Weights of a small transformer language model: tied embeddings, a variant of SOAP for these matrices.
Each number is 500 + 25 x the weight over the matrix's rms, rounded and kept within 0 to 999. Layers, rows and columns count from 0. Numbers have three digits each.

# layer 13 attention value, 192x192, rms 0.034, rows 4-31, columns 0-191
461479521497514454496478481527473512478522487494539484493497494483547503470497498502502497476537550503486487498506511483499504477473517513511492489548479483525487465497519510521495516522497498512463491484482509489456500505480507513461521486517481467531522494464488471512508519535471544498446491528496474514486508503500516529462507494502491515474474486522510497490500467475519489529475494499498488494495517483464492578479521519485497504463503508531508491515495474463517513493494512474504481535500511520529472472472486517507537468494517489496505495503478551472519490491513464523
469505477512511476464485533524541468509479510477489521489483473442469515482504482478525503509524496545520513489477484491492512525473494497485462473504470477522511557498482500498513480469503497493503511488509505490489522513493508522522504544487514493510504465476505452509466534511517498500514533489493487494470512498499495516448495538502481466475562477513477494519444513525507519491467508515518489481536473436499461484497495488477498522495485549492491495442502489534477488510524488468487502516500496483482482514495479529482545493500483515478518473539502530520544473487502556457
533509507518493479498555505513545490538507508492476503468512516501519496518477445479482497537529538516502517496497441506501503561510475472464489532496443503480481468536508522463523512459502494481498500509494495463497519478496494469520526508498512510511515530514526478521505493482513508519505496494499526491527516506467474469507484506503488476512500508528446505507477519479461481494514484527520492513534493477538503507461472504496503518457523525509501483489507517486488507471529487494473496502495507493469487502495485486465483454496499490489519491511485524521496479495489518520
496507495515478497516529506498523522477505525517523496506471499541496513497518505485463532475496532531442493482457509500511471475480501483512498509536496511492484480530490517474492509480491483458510506483503498472481517522535479535529565511521537527516511543509491504492498504544473511495467542508488492499516534532492489496532497494475497508478469483466476481494496492508520517507499509443509502523459480497472497498538520500523516466526498492490547496485504469481504480516480504492488471517495472478504511516522527515483516502536517505512494477503528509507500507483488476543
475562540556441468507465536524502486472466488471489498512462487512533513482489488490509484516499458467493494498524515481459497475536465505481481458537547468519439489486529495503491527481494467475480510481515501510544484523475501507475509528551488505510538526522490500523513529545479487460518506482527471480519479440496510568506505506544531468487507509488502502531492504506484508512516486525494509537532495496474478500492486493485514542511471523506473481479541513458521500509527496522523509513507479470510497505490529516508500499495461495426504494488467482552478518486478497423
513513524489449499483495488498511476501489497524480531537502505525524501487536506483500500481493499475511499522504441513461495515510556517467508485487535498523475554525479445501517470492520525538513511483530488550483486510501501489483459525494520500543482525448477478511517517516481485513463470506521497512545501539534496497502462517473496516481523488478526534482459466542493510465481488491483495506500529541535471517488482464484495468476470471465485494528481485510511476462512466552503498494496522512502497488513513500512550496506482516527509487485513478456527503528452476508
501505486476488537556500517510469548468506506502514471469494497468502510517509519495524529469507516514457488461467493495489500487509457489514485530507516490520436497501497490540545478478471474533457489503529535477493485503511441546490525521485515548519525471525507464492511494447516459495492447496493506496504519490502467463517503516509495536503488475502530508472495508504477498497507503496473515509497526501537506542503504456512516501508479464440508479464512486507512501525475509471518498501478516525511517468531514484515514487477498470464535488525488529516503535521508502506
475493513519486534521461528497513458533497495518511543517501482478507505503457516511503496500543507489528516479494494508517501496529512467517491512484489523499479498500537526470491514508499517493481518509510497500503499531497464517527474484498500516504501470489521506499491453529496445468499473500477493485498496505511514512501460485510507493454473462524492493498498480503505511527503538475498556503440478492528518480482502512487485536536524490491481459494498528562503474490469474457482503492489502506496515449503543500472520481492488501518518499498507517525528493485472527503
532486470498495519530499432441537527520500479520512460502499520532535470496501483499538501526496477488473498500472479504525471499487458496473506470556483465548514509473516475493487483482492475517552509465513472518464524494539539519494550477549516525540530500497518519489487483544513503519496514451524552549431475533506526514485508477500473449511529495478524488482534502503484461451460502539453518501484475491500476478498500533492467469530514489491482470546501480533458488524475498499474508546487517476490497485507455506497487470491501526512477516495527505500476496502480506485
506507493472487489534516477510498513503530505501529480493519474482471488467501523547487494528475494491490484510543500459493453471509459502493472526487475541512505501470483527495530531490498493449466508491506488477519524486518508515510499521527495494512500545470504499487493484538487509509481467534469505559518506547525555530467447471486520519466526485489529550485494500477498497527509490484511453483495507462528521514500485474512499482485455466462519499502463495481489517517489537532497514504532498472493486471515520540500514470537495457517523551534508483520545462488499506497
484512474484523534523565527501506488476511479511498489484497544507472496476479500528476511478465456462488498534538471521480452521517469489496478532486493430528473471518524547482449491544503514529443541514521463521513513490485549499577488533498572482509486514489486526524533467484475447514559551464449490488515529528510534488524490434485488516473509503460443506519478471524520458451502502518480509454458476513479482512480503478512513492511538496543488478516460488501453497520510472499477493500508529470531538504514494537498485504510526505498497528492496465480512479486500500501
500463505488529463509491504456506514502499478505517514541470514502477496508490499526523493515490494523462508518539554495509489487513525511527458493527457531514517511503520497511524510506541503498525501514505500500520503450482530520506480522530511503507482468423471515536488496485482484483493518483457485469497505526515501503457526527513515504514496512522539530497513482484483472506521497530554513484455446479531500478523464506494535487511496478510492478489528489472514497489489523497463495501455503476535509480479476531472490503503497482483452536537499506512523481556496548505
492537520453542503454491481491456464477502534479487467482505541489491490501523523481515487490544495497483483473506472540514546492504528481486457502497502454499475521500475475435513481503527449479494505491514470474489481476507492512506491499504530496461467478485523513492492477453509494520464504537503474509557480536520525528534536525491483500487495495521512530521495488469452527531504468517514500532449517513488490531525510524487477546523495495524517566507525511518515493458505514501495509483516526512486467480494504488532476505531472482443460496462491483492497503481509494536
499520507509494521481539482491528487482561506480482485551476542517524495550493540526501538518518518493513497528480463495463517481476465512486475482522514492505525491494452497494505528487475514485485505485471507516478466490495468474515524545489517524474522497475511490475473494503490522526488489541485506501487479515514477524461492469462522535491505524484471477504526504540511503544493512482488466492500514464507510492514521518498466455492486472544484511493475533528493487478488491525492499515511501492486505500479495499533509463563442481491498480503518510499519503491479512501
488483525501507490529492509484518464502491516435507491543481541503509531469508461459530525503525476518496523527502515476464499531464475477479537499503538499491537544513487534519515550510473451497516481538491486523506530502522523551512516537515499489554519471514483497534492497521496523468479515517519523511525500518517531538483465529541477483465464452544503459480437511496475499538433490534526503505510448495532485477493500523537484500478513473459484551483525458515542490497447514492525485460512460521499478513438456479520504477413500516529545496452522518503457551520511514498
510481498486535512499533491482509510505496504505512497460492490473514498544470506512520497521581541536538515479484500485491507508488458483496519516473486470530506511428485464513486503488476513533494499502516488476487494508561521531509509495478452504509532520504503496510485492495492480496507498509506456512516473514470533498504510500515515497507467499448481480520471547494505536469511517508487499477510485545513543497463534519493503503493514545472520506503485519514454501466491511472471436481496508503532510472506508486522469494509473513518485530466471547513516496516498503475
511483492509514495429499482508479487490486508485470505512488501524503476486495489521498453494545549550501476515478493534506549480519496549504509545500525493499551482505467514519484514485466512474528479482510511481521479492508525494537493500505521472511491460508508489503521488482499548520499528482481505489522523489501528453528493481523516491500469473544495504481525500529527508472515484502466490473503496519529501518503487470521497491475488518536516547505467490466545537492462486528508489506487477513522486514496497497519468500478520481499486499450479501498517473521484531476
528519514512522515502514507509464513495514497508479526487488516507512499518494464502451446455537515467509507512507467506493515507462526468564494530476512461510483487493464515499473497507494515492491499480543438443528513499496511517526462525501486500476518479527533522481466452531494490464510500523507500490509483524502509478492481485482499491501491514532506440483485488531503520490527489474466504474481514501488469538543478501509477513543483520537507495501485501490471519511509501490499521510505506510527498483521491481474479538464493515502492516467516505477502510519522519486
491500484494514502567487545521490476518472492518502518509478507516482497494486496515479497529513516509519514505465485511517501505493490512549516506489498482517526481520543489503460470484469500498476511495475504486511441466473523543519531548536470553504521508522508517513475487459530485506498478510491513495508511475482500469499475506497524556460492537501516519490498474456501481488483492492440535520494481517507472499475494498523484474491506496495522520478487525463502507504507471487501482520492504482524479508468502545484488510473506491490497524449514463505549464479475508492
538510551475459498506511505520515524518471467481497483541544534530512499514517489509508515482501503513498520514511493506540501478485497488468520543486475511550480533516505495449454502507501514519483497479508503542484518472499455484464464478491460491481466498496482480464481522450486524496503474509471508524479528466503515510485509437485480504501479533517505517493512501506534479499485525516521471536466468526484537499499503464476525495508506539513488519485502505492517486495523501494530503474475483485515489522507423531460537528530504514524548470536481495520497500499518501506
536473521490479488497474492498545509507464492525537471502503480545533512511512525494486543529538506534537504501504507506530520500536519487464536469496494465499490487495497497514494509494495491491492492505518526500485526485501495518526469547481482451499524477491479500468506478486518529476494502500478479505482518508478460487511512488519471530514485443530483452501543530492533530511520505526479531539511498511496478522526472469489515503465451500513499471489500492515491498481464475483507510492511483496528509493502479503480500508480550521528530491503535523493468483511514489521
467506496481493466525499468499494462568535491546487515472507507516515494520516510530562470507500508527480483518503485512479522485499459499517496460496513497508541494520480515479515471516507509539533532535529491523494509491496520522495542496502489500500477526494543521467515514551531523562479512504450484529516473483479537482503512500525493500487514470474505514521503465536458486491508512481522486499488514477511456483506491514512477487508509522495513466461461487502512466479510495553524507463498444497474513466510480535506512525484499481480466495514528497526457515494524502528
535479525540507484526515521486449528479474544516481513483520517498504456461478520480465465473471513510512530523497532528488510501510507496473454518497464500492486492486523500485500482490501502517486485503469501523486474513494543518499485529509519508504567511493473514470528521523490479497494510541527525491483521493509470497500463487516498469498501504478485488505470488527517514500545533522516515475518484537529528488501486479506497501500494442508516481483540508518506529543487473534479489490540491457509508500518523512501508519479498538490494521464482528498520496507533505507
540504492498484510501501491496478453522502518498512520486511535486550486496469479516496511506501518508453488497518493530515517513506492503491495524485505498476478457510487486505479505510548491501496543527498521536498508484538486533501502467502508482526494521489501500531551512497484520489466490534516476488523485470505501506550499516492482523504486527518527506508531433507493506474464543502508489493479501503478490478490503492500487565488493479470533502464522480512524512496514479514467538475506497482494436490491504484507498516464506476502516512487504484475472513526501469468
499483514495448523499508512510515501478466501500530453468524545497522488470530515492508487480484485474520522501454494513534480482513483509483498477490555481503507497510509514506510490447520516508499501542493520473471519517497463517501521478514506498482494489489474547488472480522500485471504497526484500527522489481541495517493502505499485497490502492486480557516488423517490510499500517478495480488471534510480476478469469500524480482504484487471535500498491527518504503510519467521514507523504527498502458464481496489509507486552482543527491509499512541502536483503491521459
513519498491445505517483492509472526533517479500473454531524486505493505526478491478498526474551508487515477500526498511488501523482510513517535483481484501494498471482516504497519515518535528502521484492519499499460522491502495477475516467485504510546522515515505495489542537507490548491463481471511482501514521535510504556487491533451502530555538515490506520544529477509455501468498523513533518462508518488454524465497503500488504508512491481508466477461504460506514488471488491523486509510498483503513489508459461508517502538526495496537512501468531471484448505494516464481
476515540503467486488499470519490465493521544458498507484515522478486517475498487495498506548472494440497489509493503492515523512473488473484501493545537486498496474481505480524540441480472523530491458540517485493514490489521489512505546518502542500516482509492463503499504468509487510521504473524447499516484490492491528514458485486524510509518496494522515540495489455508520500493501503501466452520507467508495534464507487488500496522482495493493496473472482511492508481556482514505489544528515536514468496508523528481548491482552455503500520494495480516519464513491473486499
510493487514520483510485515490519467524512485491482545490526491485534537508480483517504527497521488480489507471499502480529460509522472500497526498514465534516496543513471542532472474512523476509519485529501489510489484522479527493494504526503475490497512534486496491492468528536499502530533492491489503533451513462528533527469510477489499481515530530456566521489494476496506505506498496498436533507485496464483478498542471514517533490516499482496489510509496500516516454494501454535509520482466558504465479460510487459479474469504503507482475492481496522488500513498504502496
# layer 13 attention output (transposed), 192x192, rms 0.0422, rows 4-31, columns 0-191
504499470523510489526508484493463505530495485517480494495524483515493525512503511504472513494499485487488499487480480501506489454497506530524524488496494506525540468483511485459490506493496512495508483520501532485546519491562457485477502507475463522487517476509509471502490484484526498487485543479492490495490509507470502457506500488496527515517476497511491492501489500518517484479490493489527523477459512510474499465503487519512503483469461481485477514503484501537531464489499517531488509484507458487464503495500491459498490502490463498477492504454513498506504507495515492515
551492564537511533542521463490503472488527539520496550488505518541498508498485477512491516518462507458505530507486493458471498466497502519474484520511485493512478495494508497483501505495495489486529542511481523540502497506498517515475528498492482511518536477513514501531526496509484463500499538493491547502511512508500516493471539495509507505505531497529513484503509478483468514513477507519509472518498495509505515508497514522506461477505518485487463477453512536495495500504480518532507497515484505478511496490536489479515452539496509487491505475524460492477454547498499469519
469495488483547488494465481477527496463483496464484542525513540507502479501513511506526550513480490500516515516464510504486490468507521493503525506502477512494498530501502512474523491480494482508503492472519512523475492522489549494495506510529516490477500482518486493511535526454449481476471506488498508500523495494485517483461498519530533473511519486525508466530503533511475531514517505496505517491453484469450513524497513474466503490503473475500472500479524479501462518506481542501516518505485526511523513519483512508510512521480508461487485456530525499482483526500482485513
511496487485504499494525489496518487469509482510483493514502498501493488521504491482544481520508485488472504529505545464491465513511481486515505488495479522508513488508508536518502502499494537488510493532499506485480511490496492503495493483476448492509520502508539500484470521494505514527496476523470502500522534528496486499505504478495527488540494538503487524519496506469478492478500521524505508521506500488496519486498492511469458536487506478513484499496472500547527522479509524523501458521526542534482531536524477523510496481497554506489485485479524479490567533486467481488
529495481505511524486508500480495526494557527472511531485527494539477501483504507476495514514478517506517498506487481488506534463450487514527526476467503536470527520550491510518491453513514500502525496507503528486504517502520510536529487500514541501490491497520447494524480480498543460495516476545493510504539539506516481490473507531496454531501466454466537554519494466508512494498457517520484495490456485476541509456453497504537471512502498484499497464523489477490480487457483498515521528469503525485493487486505476472517472466475495511480495526521540529507517501468469445556
480492527488487524517468496544499490514542486453512480480540500499505496491484510505508518471510490471496534481484497481505534534523498456490496528493523488502497507503516519533513458517511502486500478520499523501494515489504471514510460509511509529492513480522522529451481534465488509509528499504532491478454488510522526498508461509485472491528485511521511503502521482485567510528513529500508497472528466489521525520465517508551528455486488485512552509452529510484484504462497486485468486499505508534497512469485511461498487523508460505507464465467456519494463479480540506499
493503501555485469479478515464484485515514501481507505529459498532497480477508509494535479501521451502516511496517496545483503484524484495458516461501530478496510504502504500456495514483546459463504515497554478535490494482486486505484488506495491485488460502492512496472480477502480512477494532507467494480490501494506529471516521503498493472537511503539498519500497485514513504451499496461508493479517485482522532496492534536506498524498483509529509508523510473495494501467512505480518490496512510480474517492473487487484463478476536541524501478469528461497492492534432520512
514503499491484456523489469530519501488503505488503477498533514487462497471534491460523495464507507498468501463459519505476502498518518509508511468536527510509498497486505479543483528461511506476530516529468492515464481519516527525476508499490488487504494512494510485503504517519530503492518491472467548515488532527528513515520535511527514521502530498487491515484475556507515479501479472532464474501503491511512505531497523481473481480554482529478505512484492495466527512479507490511488493504514535458501505499511468470485531511493481515467532450503516492493513516516524499484
490497523533520516485542546523537502510490500498506536531510503486496515471492522535458522480509473542494476507507490473494507515500467466485512495493510471494463490545516491509487516502502555484490501510513531559482503510485462496528492500489490482467508567531491454500480545506495503539487520520474458524498509473477489514517478535521512504465507508510514503460479494477523521558501511527504508501516509498456490495502500491500518474487464480481515507490517481516470516477487488503529507477509475519471491512537518534499503500498549522526483499492493474494510540557510488459
482503542498530521511469459513452519486492498510467469490500529506468462499527490491512475466528518501468498489484507538480498532475536494509512513493478525503499463482484500484469474528515536525492483504490480536479488493503472491495509486478503501502512470521484490460495492517467510506499544465502480482505496495459484511476525503521511466524514536494470478488496498527516488460471498525518515493485515531474529438471497508499495513477544506491498466503491481490498498468529470453468509512476500485490482491512499475457516505531497508489490473520522496502527505495485467486
496497535516514507465502477505501549486520503488485530538523477455504499475504493550509474473491515497490499498487500490518509525506522514529539525497516493488530488469475531516542521494484536465481501487521503498477478538453512531517528477486526515497553464528468517476503517521480511543481501528529456487458471476503454509482490528478481515485512518500488516502531548507492514492512462476475455466517536511511496494511506503505520470505497508467489543497494485497508502493521570559530517485519541512481515496524498487443508479536566469498526483478523515528521533526516452451
515513507517491506528502463516505540506493482494449504466515477478491475512503492500510491508509525496550418490530507509469462494529511504468499516534515492487485508503482521474460523531477490495493510484489534483510476523503497506483500540513524514519503515539529449492463490525525499506517505494489481491515498498497500474497474463531535475477533496542511486483487496467531524486484479513501499497502559488512463498486534522488514458473476486473512511511516505510514494474491497501494498491502491473495498530530461531492520497510483523500506511502504511507493487468493480536
477457493515489545507502517521539459505479469499487510534497478507496489527540533470481528493477527456505482491511496483530480502513503478541503492509531475492516491506501539496451525528512516515486486494489572532521509519520523493512523518477502507533502460484524535498525494485502516495538466491513532516455543519467479490498498494482507467512466494485489486476481486501446463479483484484542483477512525539544520536469523506504549463487520507535494528515521502483512494521541480525481526527470465490521521537475491476506510458460497545559503473514522488464515479513482517473
472499486520503532490524499477516514493481490514503516498543465497510470506484496482519498494507478506472519454477505501523520496489523481497520510491490524509519502498506483540505465538532502491512492490502540492473502502504524501496508480485511533530509502494497502517454501496471480527513478467535525502502526479493562515520512473514500518493506491533513526512487500507448512510522506516512528502524498504503525503494501526471520549477537464516509517459494476535509511511519491459507454502494474508489479495528535494470491539497507492501482464532467530507529473504507507489
497499508495492481489490480518485463487542506492510531500488465520489497526531490491478449525511523480510475511484443465484520509497576471509501479486441488513493524493504547509469499461524551486530489484502507507501526505513462493508495478506493507509528534492522456506492524447500505455510511517467513481486484489521528468516522509535504499481509492514496523514489506491496495485492515493526502521476536501458505524501539483479471514487506551529499500469489544476487493516526478546457520465496484500503489508513497498503471488502484525541480497545450522492535542505477503540
496502524495461460476507526523515478527456506483444498516505509501534530499504479479483530504478455537450485512502499495502510476484522569519461481507503478521509472487499514485507498506488529494509496490528493538488517480505541487493477516513468492515528483481504516519501492509492549483471482489514538501489502467513503497505528513513496498496543513514510539524502473509483480533481503504520518520512492479446485495498518492505509486488500518520497490452500482488495500529501508486525516518497542484543485467517472461477514519494520508465521506510517487498475528500485528458
469483458473448491542468530488492501514474532538544507513495468498519494526489478470483486541498497491495523492452513512498480497500514481501492470526472463493471509462464493496478527488499505479490504509519514503533492504475509518461486499523506529468505513473548506489467521478506476477529532523525481431505511503483494526482475481501514491471489530474517471495483512497456490516529538524499486514510509472497496485530499508511538502451502495496506525508480501531499470528515491464514536439495549496517519482503511504505533516516472501487509506503532501522471499472488475501
492485474499498513484481507496496476540488509516498470509500475474501519485509524519507559469488475462501503493495532527498516515543530540476471497513485505497518469461502499555512529463521523498493487475494523506463484545490508473465498494533504494513501504461496524532514514513511528487513520500481470504539508465516523517509521509533458476490524488480513516487481471524468472476484510475452476516483500529506493500508482487516466537458483492506513532478497473527470491524528489537496456482466490490507532489506486479524505494502486488502534508509511473512496499482509465493
495477473528460489456502496493471509497529495491491520538521475486498486482503484491492529482499518501493516497507513522504480526448495528502513499523480517504535535458464517523517522498507496496479526473488528511498504518496542480506489504500492550484484509500502465496492475550499532514485503545480522476522462489512533494481545483515521439535482504512503495511497491541533521484560521486501509521488488486508517474501519474529522529520454492498513468540530480519495487497477506522496505491514532506536531513519494515515498489504515511474498488536499527499508534524507482449
512475469501502523513500490478487471505487456511531499465524540484464510512503442512510502484601445531489459500489538471484472498494549483541526483475511510464497487471514494503531472484502480511478493496455503465506476495530508491529512528514453521511509482511517494507511474525517531517478482483493508472502499511504526515479464536503498519492476485490533484496518528512484472510491529457492512463512507491507481502497495468517492460516528466516510469511489529519496492503489528511472502495505484522468455492517518530481492521496546492514539514487507505488454480490496512478
541515453486475485509519507463468485482500510490511482509503540487501527500525512506491475481530486474471523540472482475480510477500484503495525515544491491488500513493531512499496504485482531500500499468517491527500473497517504503517526513519512477515496508460507470520480567485559491544484534513495496478521504543490514487462515489502510541500507477481523480525495528484497489500513494480514497504498496506536482499516502507522510474518468487543522496506502518522494484531528521495495484487501508491504500474523492492490509513522484480501492496476473483514519489457507540476
529505535500494536487513527501474486527489505516520484459531500479458501528485502517490483504490502481508521487474511503497506530500482522515494525509505529483489518511505487491512486488474492474462460499480502531527493499491495508503536518515469492481474499541464525528488542509463504509481497479512506447499499541511498500500498479492515470517489515507516502489477500489515523471450544558477525510526469498458497498509525500462518519496504484498464487518501528480499550502454507492508496513502494506474472488511456484514505470522473524565497503516501497482511491524492497463
508507505516483469509454494490508503506519483491498451495493495480528541487494491476508528488501526481508502515508490494449470521472506521524497510476492512536458480499485496520496496480527514495467514491526530519531537489473517486515530499506508470498471470498501540498481495478515488508516492524543455506487484488517502492474515504490514523509520478527467524517514507480520529471503490500487462529511481508506493483500527488510471520507471497465496509496491486502507464479533497466502523507521510532488479531480533460488500531487532470497515475512487449477502513499499490513
478515498486526490493483519511519503478538495504525509520485496515489488529500525530486486487505537491499489499523504508468505503489478520520470495495518508457462525495479495498537479496496489496485478469528532505533524517505505488494498477476462501496476479536508524455511486507501493513519527519531526499462551545499544456482509490525521523492458488482471517510457540492515491473481503498524528482501460513484496511473495484523509477483475489511487513531503498491453501517485478491463513505497529523510506497498487491471511512515494509533497509479506490511530500536510516541
494503497537516508500506500466532505535520519491475474486522471505490475470513495492491556478538533507500533515492492495506560514505490492507524514494501512484469480494506503510494497538509467475503478476501501461499515477465504510513496521469522495516512497505530516471489495519516525551461476522495491526473513527496527535509498473492459528510460516491455468483514530499486501466486547497507503515495445539514551501476496478500513500514483533490485493524517502513494480472503521502492490533512531487496493515534510472494508483491540509484507488516486489446493521500499498532
515525521488539459474503496490535457471485504523509477476508504492503504523515509522512495469515488520487552448541496522498499502489484535498534486492495473501498540525526496512536494504454499535497484518492537514542528491517494491516479478484523493525509550505488472476521488521470545496487533500503526521465512507470455467505496476500527516471486478515513511495489499472532521526520489461486506486489446515488478519541509486528492503497512445486500524509496501487499529477506489483510490554520462539494463442499483493537472531512491492490507519522510519473528471481497481523
453500519483530516480479487487538513509537469541525525460543506548511482517547503504498516493506491522519538525522484539514500511473516477503493538513498508515525503508488516492495503535569473470504510509489513479490553480485523506508499519468497530509482490481491483484489506473497501479515514508528469527521529483499503510522479478516502494489497456506519503484495543487474519500478508502473518511536484501527539469478481496513505490541502525544480521497532513510511509480505458479526496482504511522500477485480526486506521468510535498531483465483498497480514532516474485518
472481525497488496513509497506483487490507520525502493497509499537494488505522523500455490445487486481508494514525505457521518489460503477481475512466554489500501477467472480501526504524480518503481537491464550487489516470506524481515521472539472516486511486533482474500522501518477466509458499469457526529528495495448496509512490500517486474472483476485506482491514504548533499506461518500498500530499488468500453514489514505489506481504507522462512486497509471499442502511483522494496506506515524516465526473476495515491516504490483475526520507496472483510515456492492524486
# layer 13 attention query, 192x192, rms 0.0339, rows 32-40, columns 0-191
497538517498533525509531482462529504462516482488520509498498500500494460508508526469504505480510510520467487535524508450481509459469532515465545517524521545508512488485510477464496550491489491475495531456510524514503513452494521476529497495534520520520521514524503521516505499514471458507518494498529510517498528448527526511523491498499470510471466496536553517488505472534476470511486503522497472493471507506469495439520497503477495458527483521501492490487489522455518498517488505497453481529536444519489492458475521529476520484539459492504474522523497475510525523483495526509
492480479535536497469511481506523501510492486488488530527512439509536461476511524507503516478497498488499544507522515526488494478488480499496496502510498500481501492514496525485540538486572472472487477523465475506516500527508500513519455456486509491499503488511482487478469501510456495503463514518503491491513522492545532514496507460472520530483483524517566508495504502499496485503494544482485544499545494478474453522479480501525500566472495515524514494501501466494504525546507500494510524499510493495486582473536478435519474500483480461501524512508486517468481530547506497449
457483502501485500535562514446480495537474463534496495465542481514507505535493493496504509535545463505510524535459479513464529495525534498491474499508468515482480522505489471483476509510463458516549474490487518477513483500504528498482515506481510511463488520481502485531462536520468474540506499477469498513486483485475551519503503472501504512510518505496512487498518482482490507514443518491504508515496484489467495543536486512451506500491537470489527483497515485507506499517463476464505506527504489502485482528505537471527475504503498555522541520478502506532493481508503500459
498478476488489483488493511485483552500520487513495506473497513540495480476502530518504497480550480488506493519544459524506537514491510459481498499512527464467526497475563488505508502501482473458496503485518497505503515544492498513485460510486532501440482492497450497505435488497478547545521508483501503535525470524467470518471504533473497491518508483504510560470490482499512459473492529433459506477471504537464479493525482520526520514481505492493510486469521480543520481505501467496487523502493465499504485476474476471487521495515489513512510445544481479505437506514483508525
504463475503469511500514516495492518526485503453500477524555483499484493475543500483503499516495540531501512471478487497541507492495475488477516500518504486482487516465518511486519440450511508529514489487487500443489504537525516473484497513524482528537499498519487520488473523527513503476527527518504513469542508507511548508528485520493498506468471513472480505483470483482499519531488472484467508506491478487507501448485501498535505486489525497484514493480522444533532552519513502498534503543481481517469520509508518521517489499489510508498483508508540459485491514486526506509
523511494480482474536526489434484541521474482500541458543505499527566531517498498545515493494504506465491487542462501509521485494529541480460492485471498521490525480487456501457520492473499468464482482513529467524533521492505479474463501530516525521485469524483517487483481537509501529491499496467511518486515484470512504502512575516472494496471487523501509511506508598528516477503544482548463506525491436520483527481499484483519487484473505528517503485460523477481457533499509500487493490518520523513505486484495495469482471494509473522467508487521475502544494493535494518463
518479538523508476490493496446534457525489503472479496520524493464472504497490493530509503474502488504505514542491471560496511503543463504516506476499522525500511460470477492490447460507500504491503526522502492492489497493571521472471492525541449515531511488459505485496491502521481514517555480543489514472511489511503475516519520482496472498510516502477494510502449508510538468512493510527487495482505505511510485476485508495497458518496511524502496570495503507497471516491466484495529484501476478460511536514522563528532513495487504514495499519516503541470496488501453513518
457478444490506496518485487505518496492516462519499503490509526514498486482506531514554508494534515479528521488513503516529488504520474498468461491499471515500515479484450524512531451510520533515490480509491523494502511468476446500516496554518516561490493508506480490514548524516484483502495530511473498493450569509473449505489468519461543511510504486497525545484492470502490439498499502519547511497524470529522509485485493477530490524437505494493502539505486485512546493508470534488510488504516470485557497545461515486497461489492447483531518494502494461520484492516538519497
506472510508533521501536479450536450492520487494449519555487519501453537497497503490513510509503450484514479492517461470524451495561498430504524517497489453481493469467483511506497507524528495508498522501448535490441494492525519508480492503512478470519528490496484536543505510454492520473483474507516520537484473496532543483518499495507522486521496511540525550499492524512480480531471512456538499496540518511507527509525467519533530526515483496477500532523477528517521529482470515470489465475521517541467520481489450506460517512486479483489501515543533506505533542477460551501
# layer 13 attention key, 192x192, rms 0.0341, rows 32-39, columns 0-191
515507512543519483457514492499527530499506536493483521458472488476506519502523449519529528532510499462506527501511532521491506466482501521534525514528513562487492461502495530470424496500478497485485509529531530518498481461519504461486517526526497528521477510515474459507531501487517498470505487520486538524480503503514504537482483459501517481518500479504522493476494500489470487527512508511470514468488508478477470477482486513516483452538510479533519494493519519474481474525510524505453503469561509531489460505493514502516545472524445489525500487501488501517489461475496501498
502496441506524483491480505506486508552556473479451505517465484518538508482507530496515494494461502459500510505497535489496462510463464489502542518454501493468498469527517486462499507490520488509496488472523489444506479497484500544501470518479480496503523475480483523471541510498513511518479458523497505507522530478498537473510493505527500511483459504526521500500507504460454501463538550480458519517508477503455525521522521533472466529499491487469477487508544507483545482542509522494507492507523523493492503511506433461521505533500520518470488479510490529469495487524491513457
475461507517518456502499470484507530521476483492510526448501472491518476482474550516512501532483505462497557525478498487505502546498467460474469514497488487521492518490487478492484506460465507492529491495499504461484482524505511559484545514470487526512492481471466484529525525484482507541492500506511494506537474502491490539481489496474500514524485465506506512462502468496490505478502476504510511519486515500471501532563517491514507492485530503487501513491496428487500526484510516489543513476467500480478466548520532510494472461519520496494526503484513453500494505489515502462
506494485514500541489478517525503573513505519491528494505500541504515465496526512478481510544535425507495457512507521476509486582442570502543507499498506476517519508495498489489459522501492513528510518508518453494509517508532468512507512504524492509481508502451496490475438481506513506503494445535495510509511473479461502516488511517510547461510507460481498515531492459485523492496455494510474513504455535557486487513491501519491492517469510518539473529491497489475506507488498530481502495511506536507498491528507472511463471496514474524515498455508498488497517477517524496509
445478496515499506497490517517488503562502502501490500537495490512498495485489495465519496471506456490504480512495494503493529508497456453480524510514469535485533511520496500497505491478456487497544487515473501515483519525525506498454524457507490489494509485505507477527493536485488547502526520521516490482488528519509521485475513532522502494502520499496488453502481463453470505522472523513516473471531518490497489465496507498511511539484532469485519520500492460530523502526497496488525518485505467518535499516523518502530525535460520493473495470526537520500499451488507496489
513490481527526493514491493433482509516501503502524491541481507511530517516492516535499495479508502459470506537498491486498512497471491516506532502506540505515532479486515507457505508495452525507550481470509473524553470500481471472485515504500500497481456497460493490512512461471493558529487473532473481493507462531497505557484526524492481478517520482490493501527498521519519505479512515508456508496546485462480472507533513476470476517471485474486512525477530514424488493519495495495479490515509495493519490484489545441466505527474504518538486507477486502513481524502521499514
538508506546496490505498487493494488484460512519493483517474454480508500493468503489499504486476490501491553523523493506457510499527492465486475523499480500495570517494506433511513490511509549491507514487470492494496498481522465486473511531538486503512483494503521514493463546528478504527517513543486495509505514482514502538479506495449485522462528504499500511483478459495519494540521493518534480494479489477503521480464461465490504494517515531486471537507509502465467492493503509476535527485509520491527574504501483498523517513475525485499494455526525474523472494497500510497
528523445520499505478449534536497480509503493513470519536450453495488492505540547537492475509528503508517516492502477505531519468450485517520519517503476532534516536482439490469486498501527526519507481456532484455545534496545479535515471500495530510489503484517529491505527489484514492515477503499486503476458499526521496521534534475520531483491483520564505489496498437467506485548458496480498491473486522503531502473522483460450541531472455482468502514480529453503488506525496516502529491521508506506533524494551542470467466456477505521474511519469515535495450483494519470495